Each number is 500 + 50 x the weight over its row's rms, rounded and kept within 0 to 999. Layers, rows and columns count from 0. Numbers have three digits each. The size before them is the row's rms in percent of the matrix's.

# layer 5 attention value, 512x320, rms 0.0871, rows 456-511, columns 240-319
103:437345482467472381529534385489541476499525500451434524498532504507554539522488472489495464427522503578532520520545488519534565530474442444419487480477499572605546450548427596515496453566591540501497459515464541444404405499410504569487571621
095:564535406548423576508421522485512519459518527467482487532478505531488533456473495531515532496514428543450516497443476544439439494411539506483357521473467457442500570507541507474498514492606475544474459441415490484604499411422499478519522535
102:565487521590531414517545437528505577460468443501513533626510442515462360424410560544488478571495623517513579484578507388531616458523505515450542487526511510484425389468379580504452542522465481521576552526502428474431553471511417504493495522
095:435479538525587615509552504482535575592441541462440535529522489395501489477401455576498560445538514516556403443489581511461556531528549500519527567499564581521529514467539587449452577480461465512504472542502523485556609420614471484569407500
096:563539569484513521499559506518444503539362598543594604482452459565478488427463551442490455538434547455508531446526445510479519601547524562450480459410557504397452553380465495459458435470508451450575447526609518548545550509511518514521504396
094:464554567496573463506497574488507450488474373516526401507571532525494518541537601473545456532552530506492520499543441498467455420467469545574403453494470498581512532498582475504493448504505482490478436491510498539471569398446573449524635481
100:478540404548550495478516540450586513492547483416465452446508434467495395543434564524476492482545430443556459448488514533522500455466450568499501598476517555500464498479442511463463500490462576571523498408410472587509465519566551511559458485
093:489537460472442486543477445552532590522406442540440509509521504571502494455491604560547419516454526414451407425502480553471520514531503419512545620556540511481529422488583568580482504468561463530487527510574502410493518550512462406475493522
100:439451460496512525514512504547511405490547416546546568581491463467504567439520502448561525500466564488513472535481496465414573511535524439466508488542503431529513602478514520498479578493533470410414519599542493412607477470487505523517426538
100:554521535449491430562515498515509466458503488564457505533473640482636518522520553419465498490626519463477525475523540561556546470443436513540503405413558503454504501501404583573445430480536477518524675519470520535512537349472527488509476485
101:497554509487542475556483448500466533433535460523535520399435490461473545550588468429517547471392468496478464482538396509502560399603498546651590486449495484516507493478537495581462467452575493520451560595549563424397470495497529495498553512
096:472485446486555386532548473487492530477450497524409495535458498503517355536437568475489618567445468497490416524527426509555462629452480534521502560513492541456499487446502445511530535520517610528479511503627496430473645472485476526434508528
099:543489531527478429454483550553472404483483449518522508484474494490456490469488550464430458509462491456558491454526398458464519482463542547511525573464578510454480563541563590470497545514362571539460510468451519506483504556559491443533524417
096:510563527488541517505512519417456502510598459548527467453600496535518493551518490503549457502474514535544521513463509532545531486531508540472574465433481502501572540456419401448534416498470451451424554480425484517565474462416452434492512436
095:458600496492559543471570489532462462578414504519482552494531565588445502417423509426464355504504433463534535479603468472448450417520472489496444556600555401475430503499523491437514459494507449492577428531475500502541533462503509562520525454
096:619440444579455443452477480546472502524502524457517392501558507512546510473517563570506529554530489567542372557514512458506509514562522454507507601534540484548564436604585437462568403484545524499561486448448525538418481492474471573533422536
100:433343526475523453484486526424569543436493523539473528513503479455598361447518416467469535521517493448540511524510502591441551562527412472393438549539576454514462510476473478502545518495555493473496516467543433493611498474475482469570450569
095:538588464487579499451405465532498607529500530512502512519414531452467481571517439470526489622468511492528473430553536570587460486472512586454551582538514477479600509493527450493507546587508596529605412529547538553515586474490526468494463453
093:462479443527400497541486589386464473492504568427497555493471647542559436508536509577444512444480457508529487489520459479513427486424488437548576536412492534446508557507498501537475446540494433561471550497534445486473419478512471486445519477
100:573432546486483491489370567483422456518471386504538595513535518501417480427487516471449494573457438561494557499521579512430447481564552389438481435483425492449447549432584492526505537514532431471421430539413477525561519533503566495540465476
097:533397509423474556368451427479595418501431466398415506447531490505509525575485526433438521567498487495529524614483479501449475510584474496543434467388489569483427588482470495450533578527511587512576511536412507508509519558442412397475488496
101:529545393369529477586460493424471512468472421578514530552552506490560544572500533535490513520433601453451497583505535489345540453521460524418474473504443473460556578371590514572510488486509454415448408542523478530521434497547497408417494373
107:574512566559445435386475494544499486503512491498506505489540506504494517492518473602435528484434583474437509462571491505482435436466583410529526445494551417481571570486558512493571463453477521510493463409450579491555471527418529517547536517
097:538554552499556526499467518474458498463479507449550445494501534447522562531550499530531466530564496459487516465508427438439444529604484571487418501476487576559488473548510460527459515467577510500554554435491534496563523485571458479457458426
097:520403602487534445419510472528441484444493567476454526550469525435401425552411427517505488514466553469499464400513561564397558523555564566485528522515487508453476524464445507476423465504422586537421526513513527325564540488606525538603334509
095:542621550460488552459532536499573465390502452517506516434516487503485558579454450400473513476473486517527470476526462513549597483574534547511464434483476436513519548441532487527556526554564471518421434555454491532551503567472495462502542444
094:420481506557489505448471460436479504482544543504459498505555482454586531508502541494439460494550483582543504493517478489597529481465521567535513483521536469517471455470497399469477538528597532433509464458401523478421527542506561535550482531
104:552518567471439594496497422555477405433514453582581621458531601475484595560501506445527476482534492452505552475573459426489447571538489565446485536575445411440523565509478482575378526591528495442465491493485510555555499449522576492545507465
098:354512536534582521421463445516506600483497528480484534390432605437494465530565534474482544464432506510482498527406513471481460523507467550584423537499542425562486489525546447394479497469477576491532484389501567495437483517543492488392506508
089:440437553495483583435513436436462472490465481507442460521618556535480491531502451544566515505527524509547580472593507533452495543410448542440478491537548460551436542541421483420416494508432414555432543501487459530485487497569473556529447569
097:386504462575498523460461450494509503513482471517562572447504549478471600535431513514527514530408502526486453472470493474439502567479532528440584612579559469543516534480493524447500450501564445522556450541541509426388497434493554466551516483
104:470478475471405398604482556464528514482559503510438471439540539492502547499567446480416436414522544469511539430488544492430396500409448514491502516553614529484465599534545529558486474454500464516524470480480495582461476451531471599481668528
097:552523565493489524430437520451549527498450539518445500519477437531551518442569543478566537515533478587565501439403565488533516511459512511517456485438518480604535447545496443550515487547468572523451474481408466588464586573596519499487511439
101:494525542433579432494488629578461493440617410478544466531507475509531531487519459554513530437527382574528497452457517467422427585545523534543484424549480447457555443531544534526451554509515546511525503501446554519447453442479533480475490581
101:440444507492603555500457559450523524470491509486519523450552567527445589464432494515500473490499570461514563474527455463576442465552476512510477486480505521502486551532483577525474474423556456456425566515577503415397468498492534456580544556
101:534522531491517504467537533650416561553542571500547538538581515423536511437509479483441563578526486465477458533544555571533497495516489438591499490528552445489527526480478564505470440473460394525487476531566484431538462463457570439476483473
100:614462520456470482495499485443465550422443505565488591531488474461641479528499537529420491519537442442424517509528495505469437581527492451511436488402536523531582622479571503502556475520626496504541450462503402521490591575543467562502529538
098:463472463545564529527462507501486512455490485434482559460472468570558499483570523461555518595493581540465567530420543517551521499539522541479568547493555466391477481567552458509413519498351467517598560472547497500467558563430511520489559412
095:529458480483487510488441487471537554483460434551566495528492531479489528526555569451440558456484435471473489550577612503540562473397649449588487522551448424543498528534533502495451412500474541387557496475590517539515407542526441519505446500
098:449517666522518510483532461595439472468507487405518490395508538501427490506522618467551437507636524547511485551597532412491445486426501433495466550441531433487490483448521497455470525533512458558501534479481529488449498518581475435524471559
100:561469485598481491550495603527449545506510460528588435530484528465549473538521437564551477419483628499557480477480461512383510503487510567479467555520458445432509574589586476544554562477423538471509426539462485550498592405560533458518517459
099:504449522457423528578600471480516452483459432480522561540565398537464496534469596497576569546490539462592546505500492463498511486504558458498493456508464485533465515503528438420485571472420470402563551493458467542581485438519445445499523529
095:461457477376464427507601491484394483477475502582537465398542607512525523462429506527544432477521449457450536490471425571519502466561428575536527516461455503495613506439494400533468545561524445431457476453415564576533419528403566450411436590
097:556418475532505428447431549582511479427532472446508411471512456513539492430508532598508467528454418511520522526409583416561485575549530498607453422474580512512539424489546461470456406473507485527457559458542517549580424498540584504463454489
098:561492431516498425483506480485482481512524510419484514569430477500507439559464473508475493548515493495476472523595507582551520477474466491537508468578539487399568493447459519471578587419483525546578506457542460528567568472529553467539497537
097:566535539469418475558528557484504508483427449528492587500487487481586385515545474553501468479472405647502488531404514531467412498481500459500453502543433455566446560621502529547548615575564487599568483546522424437536515466593554422489524482
096:392556562548511475436466491445557498486472489547406498393567456481466535502606492594491452549588471419509471421504546474446556452572449490493515526468577576516509478580452505466425532491599578509552530409569482454521473524551401518442453521
099:503576459566516502525558688477474442437608522506523540494599450365494495379584585473560560454481476503463474566555459440487525439570465507420435494555463493441531570430493398471522450436495451528441488492486550436522430486409462518539401481
098:527521444558531509537541526486474510389536542528462431418402498573461419492573480573559552501557543573505455638507443574439492463400519468521475523539482534569459499558538454540511544575523558584463489499514432423462538508456445549490541457
099:491532488432503501507566513581432508516565558556513427532500569527524423521456469472446590492588609598415528527566529403517485524450457552422441506483558390471481536561542481482491523542476470440460553514508518511560579481454534511472491537
094:561519559459532426445509480545499543504427519389418493466417445478420469570507465528502425543531536481552509471540506505472515449493503470507447438491530507494441552455530414564480500427446574471490401534548516516497521549491521533515539481
099:596423547575551483499564544580486454466629595436525450515531529519479473491461537506552533552459595486451498580491549580532528452470583592474523477496498532486549417521493515488568458412407507461481527442495550506567533507497524416441378513
094:541437478499559574490514485554471531482437560558473509480441589471479565477399529487555504462493530497433600501532466479465507481588506502363393511503453526497535513492464495475517514465578462498560493528464526523539588470506563465414440480
102:459457541370553524547555407537480518429507491504512536493547549487498454423508462474574468485537472493484476507403435532459436454506593532574450501495412505521605544432467413543512460559469390443497504439416562439546482462498484591500513552
096:475504485560459438424462527589426550488477496563519549461491513484420420540419523533474537543447478481537407567517479453528500565559450484547534503478358455472490488466483410532461488503473493512576427550549466578405495568528498442485468389
098:589561604521587553539457585597510482519513428545495422402515464556493541452420476492464520522472428451434494390507485486565420382393504427476501471391540484470494442415491481440489466459458602574430407506567488533424473478558519543425547398
# layer 5 attention output (transposed), 512x320, rms 0.0422, rows 456-511, columns 240-319
084:472598495607542554487487550520535561454504581422470518520460475484402551441565465503454584531448460393488480484460522494559468426537551516478591531584557398469425542398511555566438495448417467442445519526506472539534535515536476494494490444
081:506479498494574432497494450530467459545545426571560412499577450467500566489456471481470481504482478453443448515490550443540459488499469465611516453560542454571485405514419556534398485533506470448406522505538588572482506460527516527537572453
080:468456492482549492482553527461508517579495545489444431455449597560512517547558560493458487567454446592467521502476459596455535510536540457465519459486443440475404509535585413458520488509580531520433459575509569485491451512457552434553542440
080:499499534495423318503483483422513580510477491507616423425427502617519400496526469471440417590460471430524617506512420488481538521447538498561458484517410464588408536547443525587521448532454464482490529530620568607417440518532483475472591525
077:587478509463464515509629470511486375543586390507476435452548562571523513526596547555540510524595498504461503513530517525438500435410476482550514501655642495569483488516540503582397541469484553548507521482487572457464521477450635481487485527
083:491438518497454515480453430540386512455488605472504508468383503451574429434567453504533474450531516519461516481492509469515452478440511446516589481603516460498522474522466487531444476560522480665515510494459481459517464499417483492477513634
084:482533502439439464519460536403416428545378468557438479521479543471524507456557533557524542453430448554506501651489478489466447575483498439595389471490459479505494500554556516425579434502506553516542521546540522335522532530482458523494478570
074:577420548455558439471445489522522459481531530528599475486438462471497521486537559544555608508437467485582458522489550471536449508441547478474355360448475496546455533455427536440512546494470417433520381505380535576505539413495568572465476529
087:531485557551581408523499556447444508411459527529501491374541550457500462477543409462531522499501565493522502496528516551578501480504511578621466521430447593490450438479535528554470412502537491555627421501527514543421481532469479394541505418
082:421527465483537564402497556422557538508576517503509457471418472492440481499486472579539437630525533476558466543485488439458568498441556543566602445471488534507487519536576443445585530498462446448514446511492426517419476563545397458506546519
083:500503465547594510459443514487490424469522488494461487523536444501577479497499486575530471525566581507436478547482523469524526531397518441491503512527478510476591557452453470511521527523492491481487456470390484529624517415450541479489573486
077:516499428453542616470478540563439538508514473547502493446471511439401513539564502598441449549527457575440558477529607433462502490469486459500485464441468478459560563615499463432505451545442438518542514499474520510508466554460525506484515526
081:446413455483538496511500451431562456493432552476456518520398545468478581523530539673542514560531512452429561535463555519543503480569507421454498463492468474492505462529537432533563506464588469608594510426561543381498572504422547465505433555
077:512517556532444487529450458500501547456433532524559482474435435411519547482413578392503505403497536432491471455531400497542532487447458440571468488495585488533392505600492506495418606507494472530558487526550517464449508471592414469436561532
083:662472513535516567550453452546492571557535552455482513448462419523518460520588499609510580560477608484451470512544522564489452446510460438468537466505456565454486494470442457535544600395449524587400466530450518509566530506464496477502545471
077:416485593433513493484489508537531504488467392427484510531469540502504483549559443444590479470478465517476494483437530497498461505561442542489457481532577451385447539456444425548589563536390503539494512520477619433546565516528465500472544518
074:487672493542414551522472552497488465567419532497494519459517502466471479524456580462444478487490513513519515526497585398506477495421530554646524439415461553430457506462597475486491519480464515479560564446522514542391478590535523433479483441
079:539451518522529529492550522493480408487512485458505512491536468524522407449454602558526505459508530512431450471469585427516556461467476453545411514497509475507487431553434575577612494462511377460474580493540465450502484467594399588459531497
081:508533428444559446424480475548620561575503447601497546528477453473460561530461547504528492535505444495539531646448537479500514514535471498466449467492536477537546546471510513503436508534522601416465483523500593473493512593503488471525525581
079:475527546539467560551566482449483492477534573484483521540507553537488481528533415525451457519500606529462540450519410482538471494443536548504568524565532479510616606582411541483534454368564599592567533483588515428561587472466408575434578569
081:466514509524554490642518510530547570542546500532528446463549431435453457453528511536514521480449453545518451516463511414415477599458488477458495491447498495593440544562490515553534543443418503470477475395563503573490582539428543570537448492
082:509476609611451468483527524465512435456508516546577458479473512459490506493525474327532477444515551513580472370535548568511484509537553440574535514545478527547522489496445533505454499484445449555567613543475562451500520469447454546538561609
093:431489542411537525479519496542438486516489532519466573589453466601517589501610478457552428513575535536441455444476497457571473468527461491573517471457368539423492362544471461393431505516471513430470493533545486494426463449480450525527355432
074:435483415484471510513581440539607446527532512466509509554569587499487484409416539515441481426524500552494516544454561482527477537490496490436538456468508394393440494478485477531504477495419540491521510511537537528467531569463540551464530587
082:526569450540453499543525449424420417558476411522478575472672506498534536464496512462400452568546587488549508491486442551509456489457498571517529509484518493466460485475522488546551550482507454534531435529499457489565471535493463484455567550
081:492466502576538563481483485510437471506505523495474492479573495423487517444581584527486470446540511539462465543475437449473401400477513481518593540572466564434500481481532449522566481506455527578577567472474542508412494474547455613560496547
084:557492503466535476458438457553520556549557534515542463569520464408532530456512522520581510514456477503488565507487598509423572482516523464474611457495423561411536538594466538495503493490459419508393477461538436427566461517586440426409585569
089:571513543530506484430554555512476418482533572453495443537524478470608454429498416487501487533498555507459365503439512599519400386465465485515567443539596466540531438477541464496475445454530460584564496456486605457436464540372481521501532466
077:493482473505524513469450435469522520474485450445502506524480481464489418499392511585499504511548464540509512596444513466580562598437503468373542533512475507420408478513476592620434521469439465451429440516584532539499599444456530511584405535
075:599594476484519468539518605454551444445502508499569528518436475518519469461460447402438475471528410436461434536481507458509505503565453429472481525489440460549540464523514534493487505539535609512576563538503510498428449582467438466526523370
075:546444506494565532405523456570480519598529600507451504572534475608549413461532497536471539561502564486445463487476504569558443438512514411533478456515513559457501440511548508543543456560518524430541497585465484546514511514545488592432462507
083:562516487519577499453475587469527505544448441446541549530420523531421469549556539461551579553504482497430504543486456521569621416557538484500448498477498509436518397502466476483492483512511555539540512541512476455502492478493514479456480544
083:485511512478488478535495468526518512494479444496548476471565469509488541507407519443505486450569513465502498590487496490492529569503517490463457468523556414442508510533456532488523511524544487476499415484668509398509567475528460397463404508
084:488436399525485593548485410410545522531511530508542559491463540429534502454469510502482469547538545497420462518453478499587607398414507450410558501444496591510531538571488548403547422507519511458472514437550522480500533449513469396468479442
079:513551526401511538471479470411556512538544502587524442535432435479503508481509508505474495562574481472471531529447513456477525586488532467532468487420527484578507482472598437534487451547532505503399464480521574573475592508537429492443464508
081:497542540402516531551465513438503520475521534510544509462574539575506435515540504514515483551478560391529527503515522450455412456480490515425513579522456555393541516541479504482466552491488487452546549536473509568513545523581497555491466526
081:388511531409565505564628553523527445585497511466597456467530563517426538453538498463517545440476609511571483477510571462478530478495527457576487425488464494528458520414476585457429472524443524511477494433455520512461517467512533476502441501
081:496513561482521513569471552452576462499472500511405506525494505484524561423496511502548500545435527562574541569586467513447493521411430544556504445539458527558494456416565425531539460497536514485507546568409501481507521400486562526406513367
076:530467493475476473543486488611483480563525579514481492508427479549537452517462525513517497587495444502508508452575471514486410582420431532541491418435630523503379412459465563434551462563546623479491429571438497469484511432422508495460502484
075:479528404495482540435483488479586487513530458496451549580409506497551437560416460520470484479397484466565558549415507492502498417528457478588519457610526542504537508540531463553555458551463602444487514470480553480513599555450513576457581487
087:442432558459508420492508511442493458526523477407441421504463509477477480544525578439463468530542465569503458518502534486610527593541551548475573530525529541484544442408484458493429414440514443531523488402488560399536410557472553570460549462
081:464538541542521506430576528476464505499467513500476481479525514490594512563534400558531518437481502532523537519450537449495472529567396492472481499521490489546499508468532536495455430503482503504442468419475493438472562468423540549478492465
078:500530556494488517475412456455564544522559576477509527517477490459509473593555497507559481472522489473450461423447556532515463556483504435542541410650456494598387456503456561452445521481522448424439485561529575479416512525537389489539472546
080:431536603484444518504523505448502455485506516452473500509419613527451508525510479456477570499530474500494479513545452591498464574495515566378601504485471499603509550494501517515516560514476410473499456597481487491455561538428490480588549512
081:514502504443503477497446527505521545540470544449430509492492484534473550523461482531477452445454496520447538450516494464536483540515461543467533530422486510486477526488531414463555424508511433509457578566525458510400498536541475486424534493
080:455454399466440529539521494516583495474455577454510455453515443533453530491432547544464515538517496509439609518531488390478527507539585615456525481486530486513557518471493426602568494542405371474485469581472494584515459547502466626491505473
083:546512493464593539516584493545551487507603422411570491493488564529563494449497497460524452470450516592543512554410525399474476588555546486442507493508435478533481534523501543469500451534409469517522523487534461559355600512491513462595453494
080:520392634556481422474556484552460436503471419572407511445472504579486457555490427508489450547511571509531519475487378526485460515474435523588503517553525480502527505583454554401456535529512523527560579514512448416453541502515533553492563540
079:485408496478611503485498557527494516523432433488547558466508456493469588490530460504450459505392522481499523404474518511513568435609517614484497428460450508423636461522435566503561511461461461410514490471484589525529538515572526439463535495
074:472467509555395533523487395493573472476483495489552610467477493439456505420548574485566488527490472406535454485426530450480537503519546507499411553499573597521536367459446464551460506429490453552465485477539481527532496394469540469481510514
080:486487450570413497567434463436439452480428437551497478515491556507541472387489542430464511468541445465461577560520464476521456552480542560566447580521499459505537445539525584492515544535524416512458586573474472458583500514448562466579445476
076:502480603544487564522529446496405528530395454598539542453458443511559527577443515492480479580541478449615454541454484511428534509473445434558557536515568600491394514453572507572506536522560415502444469540467523493459530468604526464530486542
078:517496557476421553550449475494458401465559568492569500548630437473459404442456426522492460511543452458445480478484504510499504449436477481564506549550573483528482514495416519546476607487537459611498572475485475567407508509354473539548556597
085:497504503573499492445486514517469482547559509560513402536449480559529549533518433485506591559475474532337494443527561580494490494460534519506579429423586515477463451505468539442428499418551451492514421502533452573511476489462536403492433453
081:588537556426510474584401611501475423491400465430487462530509527479491550427467481441509482490555571556616613461418470573430455515467543496503440527496535526514590535522464495530485528460472515517448506440457538448565540558487542592500496617
076:427433394473486507478455484414460590524462533517571495550467519469520479583494576513533465407577543506576447523520544493494503484540475575559550478556499490579483466541562544507448484434491450427475554476479493463588459549436552481510464545
# layer 5 MLP up, 1280x320, rms 0.0951, rows 0-30, columns 240-319
107:528531454463558451470511543442457526448554514524490450537544472504509516486406426486489473538491451524448444463430477512541421452472404474517441548519592566529441428497485511492558522474514586529429535459491343467464550447501527516492551620
091:473483340492537602520447554404624531483506440482544463566433497472535503541536468502538578514497394469472532530427409580463534528524491454495407389473483446575551523409510499502564494531481506515595502578542481601457533585467462381551461457
091:464455531462534533637534507607425546399432525526514390506492439430498468605487578603506513547448518568504455470643465481420527585448457578444546426492492480508573498450527472505413568506463522471484575488504530434633535522511524554510473537
093:496618408500581486561501424555590496484497517537533490490517455582496455540469433480546443545504435492573490459421549463523506526434443471469436486418406528514516520559528461538535432480487500543472491561481528569464496448417449506474512505
103:501488397492595446495577471495464483564628497541438563450519460479450549495530486450569404548519469472536415485477528462472528505439539550478492498398481554409539502570544483454503578516472427456603470544479514408451530527476575564500556636
101:462579430458493553441599471493556440560494575489457487470534445437496540490555364489495548468464454546571533476575520484462404475494484492574444467482461489514545427466475515556515494526430591490472374534479509471446468461544587527499619605
102:450365535436509563560475492578502475520500451436504523439513441518479552466480491559544526524450477558514500457502616456516573566467620535474465509445546556506514437517557513543448527512497487461487504407577596439482505506488479519572503592
104:616523495473483453462382575520577491420391546546563424466495533500533446511517542519555514434509538567583552471399523520543506456482485489495491514470429392446545598423550493557426412459486542499453518474615518498505539475536491513528441467
102:470460648524477560566516509521571570495493513477524514489555373472552494464485497442454505374399515446566477457519526413482535502448507475458458537525402413586571540497491473510465492449472562397539554522484498459436558513563522517568439446
104:475477515441484516507452542449537552448452510513493645471395464420482484542478558548566548481591354492511422460632457461417598574571514435480442559491468540502507577440592506515530527469453535544494498455578512524486526450574461530507488499
095:527558564492512507484526541520571523509507451607570572469512514532585520460532439436487496517557488485529425403467545451547512618496427544530559404572540587500601435528503525437465517511405516506507599494470479429554447543596476569403523551
100:476526507451506603489567506566609505536465609504544507499541463494492500510492584431474482552426401563525585520545465474556509570437529572535543472478546439466564471437561577410513476548490474471502539457488481572453546452403568505479525482
093:606474367494586443480524516450572526551467491483418437475539527449545469509492552537574505512554542461584464571471485478488517464533506510506501406533429446450419630422404462544600476589519518434599473487501382494497585520563534531499559413
097:469501483495516564499505566500502513411476505561585491490519445510388480481351500464449448459490427453477417475476546480533429498514495490488500573534526479505552449442457423423549543432480479492486465498485492443501543505456477555486571586
102:483483501479533541455536445468585554501452488507482451440553559404502519523549475504492490575496517630490450501606530514416434391449580486544475487559370517526494527457495503486552572574594514433452537502544607539448524423530496537511549455
101:524534462502492489530472513513580409504605486426507410546495483522572603536493427438537499533583579543551558456520453577486515529504491532493494423497462519571489442451527502468431462450469625487476577572525493496584510485474486459371523495
102:465440604467443470450370415484528542552473573480460490411524514595551470467568570493497553521464524442526530519597552414495395409478512532477428496477447432408473625582561457495566519484493577482499480497581584519526504467522534538496410493
101:524509413540547472426467577493481576476451488478482533497566534494495398526592504418548538532461509509526524454439451445435543511475571520565530556445511484487422557516403477540469502543602501535443456465519479507428521447462482544444532524
100:476598558588511537515511505437500500546525520446500507487563519419513531480486468576581517439496535477484498560482500470488509384500479566497482565519441507504506572442543446496542523570460553515450621545447518478448471513495610515489523563
104:510495516434514464516439524520477435531482435479554591511524457489430457462518459426502468487421485517522523537551467406574477505481440549550564514440426447548598521412507588513554502422485518498595532505477456488462554366542462476500509482
101:485518512553472576503553495465531583572467547506516457600481640460500575487503479520554510604543519487504438508448538432448516419491532560489457496537496432412433468450533568473536469455551593440417557407575551497507459446549515534494469441
106:466545448457471479571424529456438482581534541492481510528451450456517426411501520431593609498479465561471494483486522507429529502502432510489457496513378484565467537473419478462451489508473540418469523480525599453573573504571515556472531571
095:481519410496441493526488499507470488512413538499556471394501492588593502464434543483568459562486436568535398481528493499497450513465454451582531536455508469476457592562511503478470521604544490559504517480478396558436535528540417470457550457
096:440473452488503489567446542453473544444404521527558528456474505561406533406601527499576473499538474480473599546548398427562535514487486607600582433487523463476582595471546456448459595525473510521519497553496531502461479426470559541459526479
100:500508433366459535511470538519555464508481525585448462487460435504629523455443470543455561462568556618529572511471520517423566491524496542574514520555507537466507530488476494526499475432486567612529539498602583588403536404466478536445557499
101:463524511625477411547538503498574545463481528525481504499497496474588493563454442538553473505535436480450584588530529437588570569533473518493501425449526534461481449546501399450538524485519487387463629579415558521540516434393585449504526414
097:447516429464519508520512584398599562403513461544608496552541476499482454518550539493466511390519498495515508582476453512526466457505527481522555456544454658458572476459503493447502565520456511563580512540555487585513462506545519542474545480
112:513457544404558518576568444521446445474477432509472466527437507525438426495537394524490493417537456443586481462495517466482518461468460610424475491522529413497503560463492448557481482532573529509482536541419541604485566531487549471535567528
101:467556545529516433505522460418535495566420564530588524542478459493480518437539432512392456408437413520489565572520525497412470523567435403452493568503470637459481549501558528491485510479563496409503494488562506542513551479441548500496517513
107:516465494500424514500539522470513534480614542488478531488472458461461598438427443553436426534488545523497520551487501527505504465603564565520518551556544456481496500483513529513486496586510460484528542431537523565455493513422589532489490498
099:531406522542557464377571563482507460414398416461559461559452486527459366519517522490548451484462520468489503488498494526467525518472577476475451532456445460516479518552484519552613449420521481482410502550466402576469484472449545452454584547
# layer 5 MLP down (transposed), 1280x320, rms 0.0494, rows 0-29, columns 240-319
102:474589451552503465555483482418544495424511548448623504518490486528582519510550581438495500576507583436469480508437481477462535513485493376518521498493406459513488443594521486561501488445519463519478480465524432533499491569540538519457528507
099:468454555499552474496457498489441512452456503593438515498558484521461452499529571506558495470474559552559461493508498421471548454561417459508489524504525504548521474548486473461476457509531460468500539480507546366473475521608485460488534504
105:473503495520464554490445460493525421543436487573490577488399513529498476483487385489495625440535419405404494565452492478488440401486580386516536527619561478421501545540480569547595493549533457496516426550480379542387423503497471507489543578
093:474506524562555516548560512475546510510521539565536476536433561456540486571622532497466510517545493492493498487571466536582494404630567490546501557502514457526359490539512446504459432502463466457530565454474463509475500535489491429528520570
103:478496444507411469532491464555612556484499460370469561561457596521512431554575488487487517476577574488502458433527521463528502490436523401488525509612565545568536497580536568465556545470525454421486435480564545483543520561426479411500470526
093:468581413468407445538482452509516511508436451577499539471451450493548536500448481481490474499437477488549602540497457547545550532571423520530518440425424499532590427509540502549461570559529575603481512503463574553419401448533531510571459535
103:503508473463433582481500486367452520490505487458567511557476509555535396465547506545579415434446467568476495601553470437481506493491478396552605493492392536514492513564492530511504505529510450407503513479478464451481474478543520500443481554
091:480551479537501511491508490476486364392470378549491521462521450427424469450636580544499459519571498510531507440415449552594482497481428472444520518491512490526439551510490474526520499420447540522524552528456562451504499492541583470451461544
095:482605392432530449545468537465443515525436484500469508475516510524478514452466411528572431582548492453516532503420478485504512535589539500482427477512528516449571488595458566482514455646568486444455604430490498520559531525480499489456525569
094:402473574487593507440538487597420458466506592487489506535547534482531544423438467442562480495511550446466599539388537480592504490504496529524579468571433491585509477572558501552482571538505448426449455500414381483465546421462572450496441479
084:428551562541535491524477458470513536458473588447399463465411489524486477421533422424563487551465477471432531499527548569465509465465553515475502520422472462540528533486524453523484397563515579490478443482520453594560537484429486426450513520
096:456448556584554471437500502542576469517588489479545473470423493567514477514456439455573520537494552459439472533487514502438447469538445507547564506498551549443463470431508498532535452470530541458526435504529510555362505459545646550574465526
108:438543588594523498487387467480534533533525516470438517484462545505429573547546507516546554512516406484427599477523582520500491466535478506541498488466458344458533429517513570457478482529547555545586552497501587483472567497503374483505468556
103:486471471568556411544468472511484490502503501525485563466519521495513560528515467532548555509409486423572492440490467542414485476506480471502501515522570537500512474427504529433423500512537574531449493512480563542465515562462476397552480490
096:524522482504494456594508542469533448413461512577534574507506460531429526458451461420479483471477432465581550466459511488556452444484559533529509512417554478473517540529559498490524495398460454467486512539460595461481487402510513567583481621
106:517392485546489516515463539503543420495545498542532469421448502526541432522555483494523443431541580575475537568531472614468544507475510514504499579540428548473501567502551525489478581436462478618503496535576432441484518427510496508572492569
099:551525430433574491506472519465517456562525452594554491548397465471476495501480470508538412449499464516498472444505479552408522551545515486576463571488481566585522461472520547487469492551529469494528541515465415488550489540545515430530528402
102:452536544534509437387456518567535404557472409513517553550500434600543521569519410539459469584459517486503507580544575462513484448480552467598470476461475450463481525543547477541471591466536565566493529478528509465513515451469516519518487577
092:460524538395542521448528588575465491454464446430489505453437463612448558495481511427534490512492589492417461536563552446526438484514402419486566500496545453394585452541464528482495495440535437505424543449558456547411617574459538490498539432
105:524633461562551439486452480444529461513518497532418480553499542531546439523520488471520395538490577413547548550525545656567431515471484442519507437445446607400648590610426415492552518550526513492483542502436480588559417508522509453537573469
097:493447586374441468569572492633492388578515540502470490535498470595577486459563488515575478460455476522447497494458459521546570503464517444457575545503522560538518589474494481552512514557534417555568489469532486557508447453470507541454461602
104:419497450544505506604433507469471359491537508507464480484507568462449531557490529516443462419500534470541421436510492408484486516457584516528517471521501544445487453544480531461530529485497553506511500507550468519518498462433489552489462498
098:477558521535492441492515538472517381497537483543522468590502551455576470513477606501520519560526452443475582520466520512508600480575487591495488485605479487412470477487472506443451479455453534549443516460457525553433485523609588461502518545
143:433485503539560484535492435406491380427503432454535580406464464430473484477542595566471524608490548428537547519647473492513525366424535589525561382447467519510542495478552484507487557498568489497526536506483495528551482467480522473459484494
096:564438490512587412472526500479507560414515437510618509544540448515566534443518522573574492507358527414565438502446414507480535485459532522497498487474366565589392500525607545552453482572450471463546443445395453477474554470523571498535463456
095:508419476415496561449515498538596524475539418452425494417513416558480473511595536493497442485572586477487445470537466487509505441436523568496465497440499481538449547512409540384448538589470431589583446548643486443569488551572403439477506499
097:458589591491596428414482391478399515473499490517509488426557471469553548488480534550472517496516478474542453619437449505431534518555518503513545431432481465465547490443529560401540432409458434479464529526496390498477522455518476574444495552
107:542502475511501486475436536530453583510483451568469551418423562452516464485491622460440472493527567502456487559520463374555577435582475458555551477491452513515543518474591542477490446518588380545500570544491481478500508539484489547498523539
092:557458479499492579504524594527526530493529396544527488429555490543542479570442568493537527432386584583454443394504452571482378441499553482575531578485469536473514473417519442490417516550469589537526611459474501468538417478576508499490466456
115:540433466599434586489588379481475516502465448490565563605460481504531460458453552445547464500529488496419454543599518588536586533456456450438591536563495540500403566387546468579469516532516538463473557645499489510580478475542499470460400546